Weights of a small GPT-style language model, trained from scratch on English Wikipedia.
Architecture: LayerNorm before each block, learned positions, tied embeddings.
Each number is 50 + 12 x the weight over its row's rms, rounded and kept within 0 to 99. Layers, rows and columns count from 0. The size before them is the row's rms in percent of the matrix's.

# down: layer 6 MLP down (transposed), 768x96, rms 0.0962, rows 122-157, columns 0-95
# up: layer 6 MLP up, 768x96, rms 0.0962, rows 123-158, columns 0-95
down122 131:50 57 64 47 38 33 48 50 47 49 37 29 45 65 64 68 72 39 44 45 75 53 47 27 38 48 33 61 47 42 51 85 49 44 56 41 43 49 32 69 37 65 47 63 38 59 40 42 52 40 61 42 44 13 71 67 55 29 53 62 51 63 62 55 63 60 44 57 51 53 46 66 50 54 68 47 29 55 57 51 47 40 53 56 56 43 54 58 38 54 69 57 44 59 33 55
up123 099:44 59 34 48 64 39 58 42 55 55 41 48 46 50 62 29 41 33 78 61 49 61 40 51 61 31 67 44 47 40 69 48 38 41 37 48 40 70 80 49 49 44 42 57 66 57 68 52 40 41 58 69 53 57 41 43 54 55 47 56 49 46 58 50 64 55 38 33 67 33 17 41 36 58 45 53 72 43 38 52 34 55 66 56 48 59 48 42 63 54 59 55 18 52 29 53
down123 103:47 59 45 70 35 48 47 61 43 49 49 32 66 39 59 46 56 80 50 61 58 65 48 49 35 59 20 27 48 57 55 43 32 49 44 62 59 48 70 62 60 42 72 43 55 56 58 51 35 54 35 31 46 48 53 46 44 48 27 65 51 43 52 59 51 35 73 39 62 35 58 44 55 17 72 62 58 58 63 47 35 51 58 44 52 63 43 73 32 51 57 44 50 48 36 47
up124 090:36 39 35 65 51 64 56 38 58 33 51 56 61 67 62 50 34 44 50 58 46 42 63 35 43 36 46 60 49 68 50 41 37 46 59 32 33 52 50 51 50 38 43 52 73 57 54 39 52 72 45 62 45 65 43 42 29 51 62 57 56 42 47 41 23 35 52 33 44 59 61 58 65 48 42 38 51 62 28 32 73 55 46 48 41 58 66 66 42 44 52 89 35 30 50 36
down124 085:51 54 41 39 53 50 61 41 63 66 36 84 52 36 58 49 73 52 71 48 57 43 60 58 45 50 65 68 54 64 52 38 63 46 40 32 56 25 49 38 71 70 51 51 54 47 61 64 55 53 52 60 50 63 62 67 56 52 70 68 54 36 60 74 51 49 63 28 62 55 53 45 57 57 60 55 59 62 65 62 76 26 63 53 60 52 36 45 44 60 45 68 41 57 42 43
up125 104:41 76 49 58 49 78 49 55 55 45 39 58 75 38 64 25 48 32 66 64 68 56 63 46 44 41 46 44 68 53 64 49 60 55 39 51 62 60 41 28 56 78 49 53 54 60 52 38 62 53 46 41 48 49 57 55 51 45 54 65 49 54 78 69 46 50 48 64 49 49 64 54 23 49 63 63 52 40 67 60 34 25 52 50 42 25 49 41 39 30 48 53 37 45 49 62
down125 114:50 37 48 42 58 81 41 49 63 50 43 69 57 49 44 49 62 81 28 49 75 35 50 39 65 56 28 48 21 37 42 51 53 44 41 60 54 48 23 70 52 50 44 41 35 31 56 37 39 47 57 70 50 65 45 63 36 53 49 52 50 55 47 46 52 60 38 53 43 32 46 41 65 62 33 52 46 69 57 48 60 45 42 42 50 48 34 78 60 60 50 56 41 45 30 59
up126 112:43 62 47 47 41 49 69 74 48 41 14 47 62 64 47 44 26 08 51 41 44 53 55 28 49 63 48 46 49 52 55 51 55 45 65 58 38 55 47 42 24 54 53 48 70 46 52 32 57 47 29 49 60 42 58 51 45 50 50 51 41 44 22 48 64 55 62 58 65 55 45 56 49 50 69 73 42 41 47 56 30 65 56 56 38 66 58 37 71 58 42 49 48 53 56 36
down126 104:37 55 38 48 56 50 53 61 55 52 61 44 51 54 45 39 37 78 43 85 55 45 50 46 48 73 55 60 42 64 72 38 33 46 47 76 77 48 25 60 64 43 44 74 43 42 46 60 51 55 70 50 52 51 59 56 48 78 29 42 49 35 43 45 43 59 53 62 57 50 43 31 45 79 50 50 54 37 60 50 61 49 45 42 53 46 42 37 39 54 47 40 39 35 35 67
up127 104:60 56 49 46 58 53 55 43 54 42 28 48 64 62 46 54 43 39 57 42 50 48 63 51 43 47 48 64 53 40 36 63 51 47 48 49 60 71 41 65 11 59 68 48 42 43 57 48 69 60 71 56 65 50 50 47 59 61 60 61 32 60 62 74 21 38 72 40 29 68 55 39 70 59 55 33 34 45 67 49 54 47 70 61 37 55 37 49 65 37 64 48 46 54 55 34
down127 091:55 53 55 59 40 34 52 44 57 50 36 44 59 35 56 35 24 36 61 53 43 38 47 49 42 39 41 27 38 28 49 33 59 49 52 48 36 49 37 53 33 87 48 76 52 57 55 53 42 66 54 61 60 48 44 50 58 57 59 37 29 47 52 43 39 32 43 39 38 54 64 42 49 62 45 60 39 42 70 51 56 40 39 40 48 30 30 37 25 68 41 49 27 32 54 54
up128 088:44 82 46 63 48 40 28 43 47 48 39 50 41 52 41 61 48 41 63 65 51 78 45 43 53 31 48 61 45 51 51 47 37 30 50 52 45 29 46 40 39 37 46 55 53 58 41 49 52 25 64 51 47 54 65 48 55 47 34 53 37 75 27 32 58 55 68 51 41 66 51 41 33 54 84 43 40 65 45 47 37 19 55 57 38 39 48 53 51 64 66 51 42 58 37 53
down128 087:60 72 62 43 48 58 60 51 62 49 73 56 34 56 61 66 56 80 33 53 54 39 52 69 62 46 53 57 56 55 76 37 32 63 46 49 69 42 47 58 45 47 60 76 46 40 62 53 50 67 54 73 51 51 70 56 80 60 57 53 46 54 44 49 40 45 68 51 41 68 44 41 57 56 29 46 48 39 49 31 57 50 69 62 58 51 62 76 54 54 56 62 65 36 52 50
up129 114:57 41 39 59 54 59 38 72 50 55 58 58 54 50 26 49 46 62 54 44 44 63 58 51 47 27 34 59 30 17 42 51 47 45 56 56 38 56 73 48 53 51 59 63 59 42 60 41 55 49 40 51 28 74 36 61 37 38 33 61 54 89 46 56 38 44 58 60 49 50 33 56 42 52 75 40 47 42 46 20 47 56 67 38 59 46 47 66 46 34 62 52 48 46 44 40
down129 123:68 44 42 43 59 40 29 68 62 71 61 49 45 49 35 41 57 40 46 54 43 74 35 51 31 13 78 49 54 64 50 38 54 60 47 53 55 34 38 56 44 52 36 65 43 48 70 52 74 34 41 54 45 52 58 26 50 50 70 58 57 47 82 56 35 30 61 57 48 56 55 58 46 50 32 51 59 36 48 63 70 52 63 52 42 54 38 56 44 41 54 39 46 55 55 56
up130 094:36 41 40 59 25 34 47 61 43 42 33 48 66 46 35 56 59 45 47 48 39 56 62 59 32 60 60 24 49 58 61 50 55 37 62 44 25 47 43 59 46 49 46 47 28 42 44 45 41 47 50 39 53 61 75 42 82 46 55 40 59 62 49 39 47 56 50 83 60 51 59 42 71 58 62 35 38 57 75 66 40 46 44 59 54 72 55 29 66 56 44 52 60 37 61 51
down130 117:48 27 35 58 31 44 50 50 50 63 39 38 59 51 46 54 19 36 58 58 36 48 64 45 36 56 60 35 55 63 49 32 66 38 33 53 48 61 55 45 68 46 29 58 41 80 47 55 50 47 53 32 50 64 51 28 69 57 50 37 41 25 49 55 50 38 62 58 36 60 59 52 57 45 55 41 52 57 53 70 70 42 47 53 45 35 75 43 61 39 37 24 58 41 68 51
up131 133:58 50 56 53 48 59 53 56 50 41 62 63 42 39 40 65 37 45 50 57 49 46 49 50 55 45 48 31 18 35 49 52 31 44 46 41 41 41 70 87 37 66 72 69 52 74 53 70 46 32 51 47 56 54 56 55 67 33 33 63 33 60 51 50 53 39 45 54 28 68 39 59 64 42 47 49 72 57 57 65 53 69 51 37 52 57 67 45 48 54 51 57 59 52 23 59
down131 122:47 54 38 47 22 33 48 59 61 65 62 46 57 57 50 39 35 46 55 52 36 46 69 63 52 57 36 73 65 59 56 36 83 42 46 63 50 59 43 40 58 43 55 40 59 33 83 37 53 65 28 54 50 53 52 63 52 42 63 47 65 36 37 54 56 53 39 59 66 49 54 61 23 32 57 52 39 43 53 58 65 37 56 44 44 39 32 63 45 39 47 50 37 37 70 37
up132 097:51 41 61 32 48 42 46 62 36 58 34 50 54 32 70 44 64 53 56 63 75 76 44 56 44 59 58 50 63 37 49 44 59 58 25 47 54 52 50 33 60 56 68 64 64 76 31 49 50 39 37 54 58 47 55 69 36 28 58 57 48 35 72 46 53 45 77 65 49 60 41 53 47 53 66 39 68 61 42 52 57 41 36 49 40 38 25 47 49 45 62 43 47 62 71 54
down132 106:55 71 47 53 59 61 62 51 45 46 61 33 50 54 36 53 51 47 56 48 58 56 57 57 58 64 27 52 66 51 48 63 49 58 69 50 30 55 77 48 51 46 36 21 57 60 52 39 47 57 44 50 43 63 43 29 44 59 59 33 45 68 37 73 38 61 31 63 48 34 46 41 75 50 67 56 35 49 57 32 28 48 44 45 43 53 63 64 38 67 53 62 52 20 59 30
up133 086:68 83 53 39 58 46 52 52 46 27 56 76 53 42 47 54 39 32 57 43 42 57 43 41 50 32 38 65 37 32 35 63 57 48 21 48 41 51 64 59 60 50 43 41 42 71 50 45 68 25 41 43 43 60 59 56 35 40 63 44 30 67 65 21 46 57 67 53 44 57 41 64 42 65 43 52 59 58 54 51 29 66 46 58 44 34 61 47 46 35 44 54 49 56 61 44
down133 079:47 33 23 41 65 61 42 58 64 46 63 45 67 47 45 57 71 49 48 47 53 67 27 39 30 53 63 63 62 55 50 39 22 34 56 54 47 70 57 54 40 43 42 69 35 28 47 30 57 67 59 57 52 73 55 46 43 45 41 56 36 58 60 55 46 60 66 36 52 49 52 50 50 53 46 36 42 55 46 75 33 60 37 50 76 51 41 55 28 52 61 44 63 60 44 69
up134 093:65 58 54 43 50 64 64 36 67 40 47 22 64 46 53 60 38 46 39 66 44 54 34 50 59 40 50 77 53 74 63 57 70 74 38 40 49 41 62 53 32 65 48 63 55 60 49 51 30 40 56 49 50 35 51 59 50 68 65 41 60 50 19 49 31 49 59 61 61 44 58 47 44 52 55 61 48 68 66 48 34 55 63 81 35 40 56 36 56 53 40 59 36 46 40 55
down134 078:54 49 31 53 40 38 54 39 49 67 52 61 27 53 47 51 49 43 65 27 58 55 52 39 45 69 50 49 32 46 48 25 43 43 22 54 60 46 53 38 45 51 53 47 65 54 62 39 62 58 48 34 20 41 58 47 33 73 54 72 62 57 47 39 64 46 40 53 45 61 49 30 43 43 43 26 32 32 44 68 44 52 48 17 60 73 44 46 45 55 51 48 53 65 42 41
up135 104:47 54 62 69 23 31 23 50 55 56 48 65 55 61 61 43 71 60 49 44 55 40 44 63 51 56 69 71 59 43 43 47 48 67 51 53 64 44 50 41 63 27 35 52 25 50 43 30 61 71 50 58 63 59 51 63 62 41 34 33 64 54 49 47 35 52 57 60 43 46 34 65 63 41 50 50 66 28 58 47 57 51 50 54 45 46 56 34 38 35 28 19 55 56 54 50
down135 102:28 38 35 48 51 67 68 58 25 47 73 44 48 59 55 45 51 46 52 50 51 78 60 57 39 49 45 49 62 65 32 58 51 38 45 53 38 44 33 42 25 35 42 43 50 51 65 57 55 26 72 49 61 55 47 36 55 58 45 72 42 40 67 40 53 51 44 42 46 35 39 25 48 41 44 57 42 50 50 57 51 65 48 42 89 43 39 67 37 57 36 43 36 48 38 45
up136 093:52 43 47 57 43 38 38 47 48 73 64 49 37 33 51 56 76 33 52 42 30 40 22 62 17 46 55 42 47 43 66 45 51 51 51 60 74 57 62 45 39 45 49 52 57 43 64 45 60 51 60 47 55 50 53 53 59 61 44 67 49 58 61 55 14 45 58 47 32 49 81 44 59 55 56 49 34 52 47 57 47 29 47 44 63 51 64 57 54 55 51 49 28 45 84 47
down136 081:32 39 45 40 59 51 57 13 55 41 37 56 62 38 43 64 39 51 57 62 55 38 70 47 56 49 49 67 25 36 70 72 58 48 60 64 50 32 28 55 69 54 42 57 57 47 58 38 58 44 47 41 54 60 47 42 53 28 57 69 49 56 41 33 38 41 44 57 58 35 44 88 64 35 47 43 61 42 61 58 52 60 55 67 48 39 50 44 27 58 52 57 49 45 60 46
up137 096:39 52 45 48 27 36 72 52 51 38 49 70 61 32 33 60 32 45 38 64 38 66 41 36 60 34 35 51 51 41 47 43 45 28 43 42 66 42 55 72 51 49 49 53 65 35 48 54 56 49 29 58 62 74 50 60 61 48 58 61 64 42 48 61 68 55 45 51 57 86 64 44 66 69 50 45 59 43 50 58 58 60 40 46 44 55 64 63 49 35 18 39 52 42 48 54
down137 096:61 61 58 51 63 53 30 47 34 51 50 37 55 48 42 60 39 45 35 60 32 56 35 66 54 70 49 23 48 55 39 39 55 52 39 65 72 44 83 24 55 55 43 44 51 63 34 59 42 43 47 46 50 45 57 72 74 56 52 45 46 33 63 64 48 32 64 51 50 35 34 48 43 39 60 69 32 32 70 33 44 39 44 29 57 51 40 56 47 53 40 56 62 61 46 47
up138 112:44 34 31 38 65 50 52 53 42 34 34 49 67 42 57 38 46 56 33 50 33 60 59 38 59 47 43 64 45 67 33 43 38 72 57 16 46 52 65 63 45 66 39 55 58 57 38 44 81 33 37 38 41 50 42 51 61 24 40 60 59 65 33 51 53 53 33 44 42 51 39 54 54 55 36 35 50 57 58 57 46 59 68 51 56 73 51 33 62 66 67 58 43 60 54 41
down138 136:36 38 43 36 73 59 59 39 49 31 57 30 56 44 47 42 68 54 50 47 39 53 39 47 57 45 66 51 67 64 45 79 60 64 49 44 51 18 50 38 59 48 44 41 42 77 66 51 35 42 36 41 38 54 56 65 48 44 69 64 54 48 44 41 64 55 32 56 55 39 51 51 72 64 42 57 63 59 19 30 51 34 59 52 59 60 58 47 41 38 48 54 46 45 32 67
up139 090:73 23 48 48 57 43 56 42 42 54 60 42 52 50 47 47 51 50 52 79 54 63 58 60 31 67 58 59 62 42 56 52 31 32 66 44 54 32 56 57 51 52 59 60 49 52 59 68 64 66 60 67 50 53 70 57 44 43 48 22 48 58 37 62 33 42 43 65 45 71 14 44 53 42 52 56 27 38 58 29 64 45 44 54 42 60 67 47 52 46 35 69 53 64 51 55
down139 097:54 47 49 49 70 58 59 60 47 43 54 45 54 60 57 56 40 27 71 82 39 43 28 42 46 27 59 52 59 64 50 53 53 64 34 44 31 60 51 72 43 65 45 78 53 64 42 42 42 47 75 62 57 34 65 32 50 66 38 49 61 39 54 60 48 45 44 64 63 52 60 53 63 25 53 58 45 66 40 55 59 37 27 44 60 53 46 50 60 78 52 44 54 54 43 56
up140 101:57 53 70 63 52 71 51 44 52 60 52 57 27 35 61 07 46 52 47 47 36 54 35 55 50 62 37 48 56 47 58 68 59 60 48 38 44 53 59 41 31 51 42 60 37 55 53 46 56 43 38 52 19 49 71 54 55 37 44 55 39 59 49 29 43 49 61 61 41 55 58 49 42 49 47 47 66 36 30 47 64 51 52 49 59 64 44 71 11 53 49 30 46 38 56 38
down140 111:46 57 58 69 71 49 60 41 41 75 63 54 40 37 46 53 51 56 73 31 38 49 65 57 47 56 37 43 47 41 55 38 74 47 38 55 48 30 67 57 60 67 53 40 59 60 34 50 63 47 31 53 69 43 45 63 52 42 60 60 59 57 61 33 49 62 56 35 47 57 66 27 54 23 51 45 49 42 66 44 51 26 42 28 67 49 48 40 25 49 54 40 56 41 60 70
up141 092:43 49 56 48 49 40 53 56 29 82 51 48 40 67 75 63 43 48 44 31 45 30 61 35 51 34 56 25 51 31 58 58 54 47 38 39 47 71 70 48 53 60 53 51 46 59 48 53 78 48 41 47 58 66 52 37 46 53 64 31 41 70 59 53 76 52 54 31 39 46 54 50 33 37 46 64 52 43 41 59 76 54 40 41 54 39 61 63 71 58 48 60 44 40 59 64
down141 079:49 55 53 38 55 51 23 43 55 47 26 59 39 47 42 49 64 56 61 60 50 67 52 52 54 47 53 62 30 57 52 34 31 69 37 45 62 30 54 47 35 31 68 20 52 44 57 42 42 44 62 44 65 43 50 65 63 37 34 60 57 44 41 62 56 47 51 63 63 50 45 66 57 51 67 32 55 55 42 64 40 32 53 67 65 58 46 32 67 27 38 71 66 63 36 64
up142 099:70 43 53 56 53 63 56 76 32 67 60 63 70 66 41 46 60 49 83 52 40 49 50 69 58 56 56 60 51 58 61 71 40 54 49 45 45 61 47 63 56 43 67 51 80 70 35 48 65 31 34 43 76 45 56 56 49 59 38 49 77 48 59 36 50 30 32 41 36 49 49 53 24 56 54 53 56 42 40 46 41 40 45 59 44 55 56 43 55 51 43 29 44 56 57 50
down142 093:47 55 41 51 43 20 60 58 46 68 42 66 49 26 45 51 43 50 49 57 64 41 62 57 51 38 55 50 74 45 71 66 64 62 58 51 54 62 44 45 39 40 56 51 45 28 63 42 33 63 44 54 68 55 68 53 32 30 51 59 64 44 41 56 55 54 55 46 30 71 38 51 30 52 42 65 24 37 60 31 51 46 55 50 43 45 61 27 48 19 58 30 51 41 55 45
up143 102:52 85 42 58 38 46 43 64 50 67 45 52 54 48 54 37 47 48 50 43 47 65 35 52 45 42 36 59 62 66 80 55 42 72 52 52 77 69 64 39 78 52 55 43 50 58 44 54 49 54 45 45 54 39 65 59 50 51 39 54 48 50 30 44 55 38 75 57 46 65 51 50 39 59 33 41 33 65 36 75 41 71 39 54 55 55 37 47 23 39 51 39 49 74 55 47
down143 100:54 46 51 54 41 44 54 41 45 63 64 19 64 44 56 62 46 41 51 33 55 40 51 37 51 49 43 63 47 40 45 69 44 20 52 38 75 38 59 53 34 49 56 58 45 61 40 41 51 68 43 38 76 28 25 41 57 49 48 55 37 47 44 62 60 63 64 42 39 52 22 62 21 68 49 36 51 39 70 46 67 43 37 51 50 59 51 35 58 60 60 54 43 44 59 39
up144 109:52 62 28 56 64 41 39 77 67 46 52 61 44 39 49 60 44 57 64 58 36 52 43 59 36 54 46 48 71 59 52 39 45 71 60 38 30 60 45 46 46 53 37 71 49 65 58 47 63 41 57 56 74 46 42 35 66 44 40 63 47 42 39 52 11 63 43 60 42 56 47 52 47 39 45 45 57 40 75 47 58 47 36 48 76 66 41 34 28 34 38 48 47 45 62 57
down144 104:54 48 35 40 75 32 55 32 48 53 53 56 42 42 51 49 48 66 61 41 45 47 68 54 38 45 47 53 57 32 56 36 56 41 64 26 57 59 56 66 71 55 56 55 54 53 49 52 49 54 36 40 73 63 68 78 53 58 28 67 43 28 43 48 68 57 38 64 43 27 44 51 42 36 46 51 44 58 66 38 63 40 68 67 41 70 42 42 40 45 47 77 73 51 55 51
up145 088:51 57 64 59 47 47 57 58 49 60 63 69 19 37 58 53 27 57 46 56 52 54 51 31 64 55 49 45 37 26 43 51 71 72 51 47 45 34 68 51 59 38 52 57 56 68 53 50 36 70 45 48 63 53 54 41 55 55 66 65 74 45 37 56 68 44 51 34 56 65 65 53 44 57 52 50 70 31 72 44 24 64 63 36 57 61 57 63 63 43 34 49 52 52 53 29
down145 077:57 64 70 66 56 56 45 66 36 35 53 51 51 49 57 56 45 43 69 48 68 61 72 64 45 39 29 44 49 30 40 69 36 51 71 51 54 13 51 51 56 36 48 52 58 46 54 49 51 54 68 39 48 58 48 42 59 55 73 50 52 46 56 43 59 49 53 51 48 62 32 40 64 56 33 33 76 33 58 64 53 52 27 51 56 50 55 83 58 31 39 50 33 53 47 45
up146 100:47 18 57 29 50 65 59 66 59 80 47 71 48 43 40 42 46 59 63 43 56 70 34 52 55 39 45 41 57 42 54 68 53 80 27 39 59 58 55 54 50 53 53 47 55 59 59 45 24 60 75 63 51 65 54 49 67 42 58 32 56 39 43 58 67 33 59 52 60 50 26 49 56 62 54 55 49 63 63 59 65 33 57 64 53 60 47 44 49 36 53 41 49 45 38 64
down146 108:67 72 44 57 61 71 38 40 41 40 56 44 46 76 54 44 27 37 65 64 50 53 54 42 46 52 51 50 34 47 44 40 51 55 75 49 77 24 38 43 41 44 22 54 71 39 53 34 47 56 53 59 37 59 26 61 39 49 52 57 49 43 59 51 25 36 58 37 38 60 36 41 62 48 42 56 46 48 44 39 50 60 49 34 71 46 63 50 40 41 41 34 44 26 48 52
up147 101:67 42 43 52 27 36 57 34 52 72 60 48 43 70 48 47 41 61 64 49 53 61 29 70 42 60 76 56 65 46 64 52 25 38 37 44 46 58 59 47 43 44 32 61 50 59 39 36 56 58 34 61 49 65 43 54 60 53 53 28 68 48 52 57 38 49 51 61 59 46 33 48 48 70 43 41 61 50 51 37 46 31 43 35 73 69 66 45 26 44 53 52 49 50 64 24
down147 112:51 49 46 63 39 69 66 63 73 45 51 43 59 63 53 68 53 51 56 49 42 38 44 41 59 58 39 49 32 51 52 60 55 61 39 61 38 60 23 50 78 42 56 57 40 41 50 26 59 54 69 71 40 74 54 39 49 47 37 67 66 52 27 39 39 35 45 20 60 40 59 53 69 46 47 33 55 39 37 59 41 51 61 48 45 46 71 50 70 59 54 44 67 51 46 59
up148 089:65 39 52 45 57 52 73 63 46 56 46 50 39 54 24 48 36 55 51 52 24 37 53 58 35 47 39 84 42 46 56 63 65 55 37 62 51 50 44 45 60 38 35 50 44 50 73 64 67 54 55 43 35 51 41 62 66 46 46 28 60 58 47 47 44 51 48 50 26 53 48 22 44 43 54 34 62 58 43 70 49 54 57 68 50 40 80 57 30 33 60 57 41 45 30 53
down148 085:47 81 49 58 25 40 42 61 48 42 34 36 52 57 62 34 62 45 51 54 58 73 43 52 53 60 65 39 50 38 39 40 36 45 74 37 36 66 61 43 65 67 53 41 35 45 27 40 62 46 78 64 55 42 61 65 46 53 39 50 46 72 61 60 62 40 36 60 45 34 31 45 35 43 43 44 48 61 52 34 62 37 73 33 42 59 50 48 48 60 38 56 42 56 66 46
up149 118:61 39 30 45 45 19 43 53 59 74 53 58 38 27 67 49 45 38 42 64 46 30 39 48 48 54 38 43 56 79 49 47 41 56 51 60 51 59 41 39 26 56 61 59 57 31 57 60 56 44 51 40 72 64 71 74 43 46 44 61 48 45 48 66 51 65 37 36 41 63 56 49 55 55 18 45 44 49 50 42 51 37 44 38 37 57 46 51 79 62 52 57 59 34 59 48
down149 129:51 58 48 60 43 73 42 46 65 40 50 34 69 52 40 51 54 40 52 35 42 62 49 66 48 64 65 40 45 50 41 52 43 43 49 30 41 75 49 48 48 49 27 39 57 44 37 34 32 56 69 85 55 51 39 36 61 52 46 58 56 64 51 38 48 50 54 45 60 45 62 66 32 53 77 59 36 60 27 54 53 41 58 47 67 22 64 61 37 53 38 26 48 53 55 63
up150 068:71 64 55 44 44 61 78 73 54 50 52 50 54 54 50 65 71 38 75 55 68 70 40 73 53 58 66 52 61 60 31 60 58 51 29 48 51 57 71 41 82 56 58 65 50 44 46 47 70 63 53 49 39 63 58 57 54 63 42 40 45 47 50 73 47 64 60 54 59 36 54 46 64 64 63 60 47 46 49 49 42 31 63 46 64 34 44 41 54 48 53 68 34 62 39 42
down150 084:66 84 55 48 73 69 45 50 62 65 51 54 63 51 59 56 56 62 57 51 54 42 66 61 65 58 53 55 53 53 62 51 56 60 58 56 55 49 50 63 43 58 59 41 60 66 67 60 60 60 55 46 59 45 54 68 57 68 55 69 61 46 51 48 64 64 34 64 51 64 57 75 71 60 52 56 65 59 50 83 53 61 62 75 39 70 63 45 56 39 62 58 56 60 77 59
up151 092:41 48 41 45 61 50 59 35 71 65 57 46 43 52 46 41 52 61 30 66 53 40 58 48 50 32 35 41 53 71 43 51 64 50 30 55 57 58 47 51 53 44 54 67 56 71 27 38 44 59 52 37 46 58 73 26 62 41 50 62 57 37 50 24 48 59 62 58 60 82 63 44 55 37 66 35 61 43 34 68 64 61 55 49 55 54 71 53 64 73 58 43 56 63 65 41
down151 105:38 65 45 50 43 83 42 29 37 60 48 50 26 35 47 52 26 47 53 55 37 48 67 51 40 59 69 71 62 42 64 47 55 63 28 59 33 54 77 34 62 57 44 59 27 56 32 63 37 60 35 53 59 27 60 49 56 52 49 51 54 38 51 60 57 58 41 30 50 54 40 33 59 59 48 60 61 58 45 36 44 51 49 50 59 51 63 30 40 61 51 36 44 49 34 39
up152 093:46 61 54 38 57 47 42 38 57 33 50 55 62 57 42 40 44 58 38 60 66 59 42 37 61 59 53 43 25 45 65 58 40 69 53 43 43 51 43 56 58 62 33 58 72 38 38 17 50 62 38 46 43 58 53 59 36 26 61 20 33 52 48 53 57 63 34 24 38 55 33 49 49 38 43 48 57 64 47 49 59 41 56 45 38 49 47 75 76 58 56 32 50 57 26 51
down152 080:60 39 39 56 70 71 48 50 46 53 57 52 33 46 64 60 24 49 62 53 22 45 39 72 53 55 46 54 37 65 55 29 44 60 60 53 48 18 69 36 52 63 53 61 40 59 37 58 43 51 35 51 38 49 35 44 46 31 57 49 62 32 31 52 56 52 48 32 57 48 70 72 47 47 33 53 47 43 35 48 52 31 58 33 40 47 36 62 38 30 45 49 38 44 38 69
up153 093:52 36 43 39 47 53 68 38 65 47 40 58 69 58 56 49 30 46 33 52 44 49 52 52 68 34 57 64 27 25 28 39 56 60 56 72 46 36 82 48 47 43 41 29 51 55 45 49 34 62 47 40 50 26 53 59 35 33 47 62 76 41 49 45 48 40 61 51 62 48 63 51 49 57 46 49 43 66 50 55 29 51 47 53 46 67 23 30 49 56 43 59 51 49 49 76
down153 101:37 55 50 47 67 49 60 47 44 51 53 47 50 64 49 40 76 54 57 52 42 38 40 33 46 65 32 54 45 38 51 81 51 47 40 38 38 54 49 63 38 35 49 87 49 42 48 55 66 50 56 50 51 50 73 44 66 40 55 53 60 29 40 35 41 46 45 55 67 49 75 72 54 49 48 57 46 43 44 58 34 64 32 38 25 44 47 53 54 22 43 25 62 57 42 38
up154 092:48 31 62 53 65 34 51 29 74 39 63 34 57 65 64 49 43 67 43 35 48 56 42 43 55 40 30 74 47 61 45 52 65 54 47 67 41 59 48 81 52 44 56 50 60 75 54 48 46 50 62 46 50 61 38 54 74 48 69 49 37 40 62 55 48 72 64 54 43 32 58 76 32 51 59 52 56 57 42 64 73 62 37 40 49 34 54 58 43 51 54 53 45 47 49 29
down154 076:70 50 55 56 37 48 35 39 53 35 61 57 29 50 43 39 68 26 39 85 46 65 37 67 37 54 57 55 20 46 47 32 47 60 70 30 58 57 53 48 44 42 55 43 48 38 52 67 44 48 63 65 46 57 76 47 60 39 56 57 57 42 45 51 39 60 40 36 51 32 42 37 50 45 52 27 44 64 50 39 58 34 65 48 59 41 45 77 57 44 41 39 33 51 38 56
up155 085:51 72 64 77 54 57 64 36 41 38 31 61 72 38 46 42 49 27 53 75 69 42 39 30 50 43 56 42 42 53 44 46 46 58 49 76 50 59 61 40 60 45 46 35 52 51 55 35 35 73 55 68 41 53 70 54 45 58 49 38 41 47 44 72 61 40 36 42 48 33 43 52 59 47 70 42 67 68 52 40 23 53 58 50 61 42 63 64 35 53 54 38 43 58 49 57
down155 080:45 47 38 47 60 48 29 54 31 50 47 63 46 01 55 47 41 22 54 53 53 43 47 60 72 30 30 50 47 49 49 60 65 50 51 28 46 47 57 39 69 51 56 58 39 60 53 62 68 53 29 41 53 57 49 46 61 46 46 62 58 51 35 53 71 51 52 51 52 56 43 46 44 53 45 24 23 57 40 54 51 59 44 45 48 31 61 70 25 40 41 64 52 58 58 54
up156 106:54 45 50 60 35 42 50 70 37 62 41 36 47 48 51 45 40 38 64 60 57 47 55 56 10 71 38 57 52 47 49 70 43 32 63 36 48 41 50 39 36 69 56 48 70 55 38 33 42 65 30 69 41 54 59 65 55 46 41 50 45 48 43 61 58 54 57 68 48 44 61 61 35 45 44 43 52 46 67 41 18 66 84 50 44 40 40 49 69 44 54 35 57 55 52 41
down156 119:34 36 63 49 52 57 43 51 45 45 50 47 37 37 45 41 52 69 61 52 66 64 62 36 59 65 53 43 45 58 39 68 45 44 49 54 45 29 30 76 73 70 35 52 54 60 29 59 71 53 42 33 58 56 59 56 35 39 51 29 67 68 49 39 37 46 35 48 47 46 51 47 35 55 45 39 68 65 42 17 56 46 53 63 73 50 33 32 41 61 50 55 49 34 47 43
up157 091:46 55 36 56 35 48 47 64 63 77 48 58 22 42 43 59 59 28 49 44 37 62 52 56 31 55 69 52 56 57 42 39 38 46 23 44 44 44 61 53 51 37 41 52 63 47 52 58 49 51 68 58 53 39 73 48 53 45 38 18 58 27 53 63 53 41 55 22 44 56 47 57 64 76 65 53 42 74 46 35 51 26 47 42 35 46 40 38 56 38 50 48 54 49 37 53
down157 086:43 43 67 53 40 59 48 44 37 67 65 28 78 37 53 60 51 56 41 48 61 66 47 61 45 49 48 61 68 48 51 49 50 59 53 50 52 54 33 47 65 49 68 45 76 48 60 32 29 33 76 48 63 44 54 41 75 62 67 57 50 45 53 68 68 39 28 55 34 43 37 46 63 47 48 40 61 68 62 54 42 36 65 70 45 64 32 67 40 49 69 60 50 47 54 53
up158 107:72 50 54 44 69 43 60 59 58 65 41 36 60 46 23 42 38 39 49 47 29 50 40 38 55 47 71 28 40 39 52 47 51 33 46 55 54 47 70 26 42 49 61 59 56 68 59 65 57 64 63 47 39 47 51 53 32 44 55 34 41 49 57 38 71 55 63 39 45 35 70 58 53 55 38 45 35 54 36 66 45 60 23 33 48 55 65 69 29 64 35 55 58 58 57 64